python train.py --num_hidden_layers=19 --hidden_size=128 --num_attention_heads=2 --hidden_act="tanh_gelu" --norm_eps=1e-05 --positions="learned" --bias="all" --tie_word_embeddings=true --init_std_o=0.00604 --decay_shape="pow" --final_lr_fraction=0.0 --max_seq_len=1024 --train_tokens=167000000 --max_steps=10193
Each number is 128 + 24 x the weight over its row's rms, rounded and kept within 0 to 255. Layers, rows and columns count from 0. Numbers have three digits each. The size before them is the row's rms in percent of the matrix's.

# layer 13 attention output, 128x128, rms 0.0777, rows 0-127, columns 32-63
099:129167160146094157076087094143149104150157133156102135116155096148111112126129114127129141091179
105:159170143150105146139162112156116124127103075124147140125121175125090122179108119153138166157116
090:128161123138168156167062097091162129139140118177129133172178148149119129172166127134034091086142
083:067094147137098132125110152125100101102072137122102115076108121163119137113104105134119116156054
103:123088146130152137082150115155172141060126140103132126154118174116175112120102143116134122132143
110:168128180153088104187125130121172130126112152143127143112108146144119071136108113147177121158162
101:173128085150138148148140148112128111144115130109177162096143154117132087135089114095076118144167
099:097123153178136125150144084151136094143154120140084118140097133148143171133138139104129134108101
103:138141146160131188149126135146112135155122118096106153169136138089115124138094153087146130110145
103:103090151147097143112151153121149148114157119159143157145138176132129127159117162172106116071128
106:150129153124068111101084113111093114156147158189155113112119124139163131097109182123145152086136
097:129100158082113086153176110109107143120128111181122120114176124176163163205137132139123135124140
101:159129109163091123163150109104112114162101064126115114162128085118137137079141111118155107147144
100:158153167110121107101140138096126101143122157172101160124078134126123066100126138108135123098100
104:130129125109145166108165135137087120120161148144135180109105132142120094173119068199136116111158
104:110142113133105143152134106115166125169102152080144121148095158147145126136134176095133120126110
085:093095136120138148139146120161088111136129079099134126129132126109120153155091125078134128141132
103:189100178131108127112091097096166107114147147118084114093148118099085120140134120177151119126079
099:130146121170105145127209098165134138108176079111116129140125149124116164117084136113109135103112
097:170136124157131150160118149154131152131109133076094091128135117114115160175135131130125169084141
106:167078136105148111178122131140162127110120099156157134144149102143107194140103105169120124106121
102:143149134087126119166166148157096178137139132180121130162175136159142093105081100140092104095087
089:143125121133130103125121103148140083146096162125156129093171119103141138156191186135139163160137
108:107126137107110112069188132143146138130149164154158087111108123112096155113158163078119114098136
102:126114117122120123111147068142083108128141144111103109184110116145125173117124119117097129077122
104:128086146122152199096103103087118136162129126134107108128111109116134156105090115088106165130127
110:078146090122133092121108133112138145126153127129138114064149127103150145087143153106149171110146
077:076063091103139125146116110160136146153112141120114110113136118111148140158113162119107119093097
098:102088162166115113170168155143175164149120090120098121091130149167123105126142114156103088156156
091:168142089110121096194098139141148144109116134103156154140114144132153121085126108077169110107152
093:102144115150151179170133096144159100119165135108119092117113127185170109155131098104137127115111
101:127102117096126121164196153124149155116113105113127135136125105121127145093104138141120120149096
084:107106103115147110116127153117099141140176085167117130114143098096115083136118101130106116141141
087:097106122141134130134185148169126104150090170129143137084118091127144159101110109108123112197152
096:158113145082129174075130116114129149111111115148119160094146099107108111089124161138165124116127
096:162203145167102109156165120143127172158138113142115119120141136140122155119133092135117115131120
118:123177107132155114113151100082096131157127125145105088127116168143103099149104115145087099172135
097:177131103128162084110096135200211134144128139168132140111150127139123077137119133109129102161121
094:123145166118099147131112108144134206129144139124132170144107095126156139135130115130162122169103
099:113131140146182144131097131107143177122117133160118131112103102091152130149093126147194146121106
101:128139118128122149112127127086134126108111064090107120108182150131183120137120118086112155151100
096:182143110100134139133097087131154120157074092162074107104124165097123140110120097117128081122123
099:122138135128100074140170147089118118118121134151146147072136157157124106151119101045141118144203
100:093149142146162136142136174135136140120178118078140073170138159087151138121134109081045121098150
091:128128128111115097099131155128122114131169127101138124134128165121132108121122051129123116117084
098:115133066139111111073188141114090104120080119099103126136184091136146112132167155114159160179135
099:108132132124118141123125087126108133159107179134150120133115119140121174114156123092147094107078
097:146147141163111147118117097112113137151162137099125157183169090144134116088124169203142118124136
096:115140168106111101101112191146098119146143093119115089167117127173088121106105102166112180165142
103:163162150137144102114101125182156094134196126172149105113122150149112162193138127170111183120114
094:092165134108121132128116168112173149156137072117163144120105153125128148138153129127134147116128
097:091134070110147092138144156094148131112143104122142097095176122115109141193163111143148148170150
101:118143148107140088110132121113130142151124148132083145106108123098147090088107158119143177133158
090:116098172100137107124076112145085135116106118123120127094157106137148122145148095097109151153112
102:143102142111133133108097095138085114200103164137115158119125143124135161120161174111184129138096
100:092130131168060139104118155132139165114070109136121055107098095143125154157116156122110118153152
096:085131129135108118109141118129168103074088112163104117113143142131104139098095129121136097130175
099:133137145116169114119116155122081105123120128075162066112172140175127160153111129144171104104135
113:139103137110162186132114099136124110141184092156138165150137189093105158104129164097119115170121
097:182074137180099080106147162089137086120084133165093157120147100150093142148132152130125156137103
095:158105118149190123126122141086154161137131135094119099109149131116112072103159089129107113117118
098:123150075118129143107141129165132160156133139125115113158070128167138131085105164154157144106140
122:092163146078128156200165147162139089152118141152125112159173081129102103135126138162155096154125
095:108125181118137109124089145122108146137182136120137137165099159135107133131100087124098113105086
097:134107149113159119106141105119145159136162125116167141172137122106129105133117134154199086110146
103:186087102133133136137105175098121147146131096142132091129104063148149114122143113126096157114105
087:156159151148118120112118087115160136123090159142172108157108103116144111104149145151122150129093
105:122147135146090091142094099132111123077141140153105177137124093109122111108133149140064131134179
106:100158130177184130120132126169072149112142179077055147110128146148115140130127084159151148141126
104:093145132131138177038120172149114044132122091116121108146094180112168144126116157131186099113078
110:104096122137148121155147127143121167148092120126156139097145085046158130070144180121123106108090
099:166095178180153130134171123124150162101169144138143080070152106147128083115108154099129125109128
107:154133145157152116148100206100114133114147132144157188160111133152148152106156116124116099152087
095:118111119121137154112110129101097132117131116132119045114132116104181130152131096154167127159119
080:106111144116155128139093098106137116089135130148143126106150119113142158112099117117100119173136
096:076114110132135128085132093125096125156153120081129146110114132153141149124165130154112134123101
102:115075171159093125149140142130099108151127132147167120165137116160110119122119089113103163113151
093:101131117136127129132105128120127151130122118139138109131178123148092116117183089116146148125125
079:128114125139115152130108119133145096195138113089137146106106113119191107132108135118082101137077
087:167127114136111111120163080093126192134122136111138119089139110138145175136113119182132115106168
105:151081094099134135126132135140165170110115159160085143155161179121134103111211110124154160119084
101:113131145128138158141147147116158132134144167134172110130175151126160180133150107083165149134174
092:170134119135104164139131127113064118129138142183092100137105082130115100143151167129123108150087
115:172175165110107112123132076122093102086141104107147121118129130124168105118110096123113146158112
104:127143116082107109142146135137115137133095139115110115177066139166079112142148127082116160113115
097:112078132154126114091103116116126115119074142121107146110148121128097102078158108133181120140178
098:144127092132117078099105110103118142126113155082169148173141156102127143137120097132092067175113
108:149145154123154089125167122098149094125142068116190113170134102094118056172109093093125108097136
088:128134161122148115140170145154117131135135159151102150137101119128147105110137087149147133148076
100:138145125130124187130086159152148151095140156105186110163132108163159131121111099123144148148127
090:130179125149114138078174164147100142154127113133157142070167152133148160146114197156149106147124
096:082124118123180109105114087076103125131161093148168146188142157130153073148124119131157147135174
113:106114073084170121127121130124120201094112148114123151073127161171113160110176187124103116128109
102:086161129132175089146086120143083156084110084138117141127107138134099177147123126089167115162153
092:111115081164110117091148117131129107127127150113170128156155121137150114125141122100093146096151
084:138114081171108142174106085085141154126129132140128100159154117136092127071107147133135118145126
102:165104128078149147133138148151164080136152137138101107151071134113129171157139144135156139137116
101:127123120135129092149098145177151114098133107102125118127113173116081115158123122129122172136156
100:118107108119133143115092160139144082087092163098101104170124134142138094097142132139137120121137
092:093143116166106152143162152147147154163107101111101185119110114145111085136162136115139131103078
092:175159106171172146137081135119115137158143146137157101073092136096090121123150165088106116130143
102:146149118133072106139126130127185126170102123102125131105153120126159133149090137108128096103134
112:117089133118111083119143133095160160167148109132130100164081114119054109135118138155163076171120
094:111127116114120112153159147116120129170167116119125164071127104118133118132133159152102164095154
100:162093137151179120121126133199145148164094141130131091154144076114147168136148133155113118109174
095:176153164126183122150094166099148143113127134170117133116112106110133139146118088130149122126092
110:113082135145128130120145134116084107107116141127164122098081099138138149121115118161142132107147
104:158131138140137139135118126154125119158133117152172145164130173138093114155136117156141129095105
114:183127152102112167102138114110127115137122151082128152095114081110095080098129143105081122138118
130:134131131140105159105112093143124123091156096124138147103107173141107121135135135112119110131095
106:111093132142117130122097140112141128145148129088138138131165171167087125144099175086149164139104
109:138118106168123135179119161130101088118129188091158126109134130124127130142090193121096123098135
097:070154097123185147115106146112124139110090150104131142128121104117125137129139067104107125101121
086:115121065083114070133149123123135158113113180116091140129131138125098117124100120106125125157130
107:144098095108179108175117140144141155106143129134155125118107116126157109051113109136151144148156
117:112160101066138104118083144163085108117138096102112117111145121151095068127140153152141097127151
086:140125066106135115117142121107109124118117147125119120116152116118109151135134123147096124133108
102:126111111175126104127113162087102151115155123155122109130164086137148172108122068109137132159146
093:147119176126128150107112162167139141118055114078098120128161082053137147085125147154127171097192
101:115135146090106189141118106140129163101127118139115110112139187120150073178139132148109130113167
111:106143122073118118138095163128157136125143164120141151107145133136090154129103126133137179077128
099:110133110105127105115125127161178147144104163137138121138106109106156151138122108146130125098155
121:124143089159097105132121103176140122136117127110173100104139170092141110091093085141140145092080
107:111128128119156143154125093125089128120103150110133203146149118052140165138083144173140135106091
113:114090161114141149163119154043127136153123174146084115124151194148154109133166139109097137150137
101:171175090086134159083085140098155069105134095159121124139120127173159143069148093123124118149180
087:132113128148128149076087101128124123115128096179102139170137120145127121110148182134151191105109
100:171183124089125130151152140101149068105089131110141149118137123107108121120147152088175115115105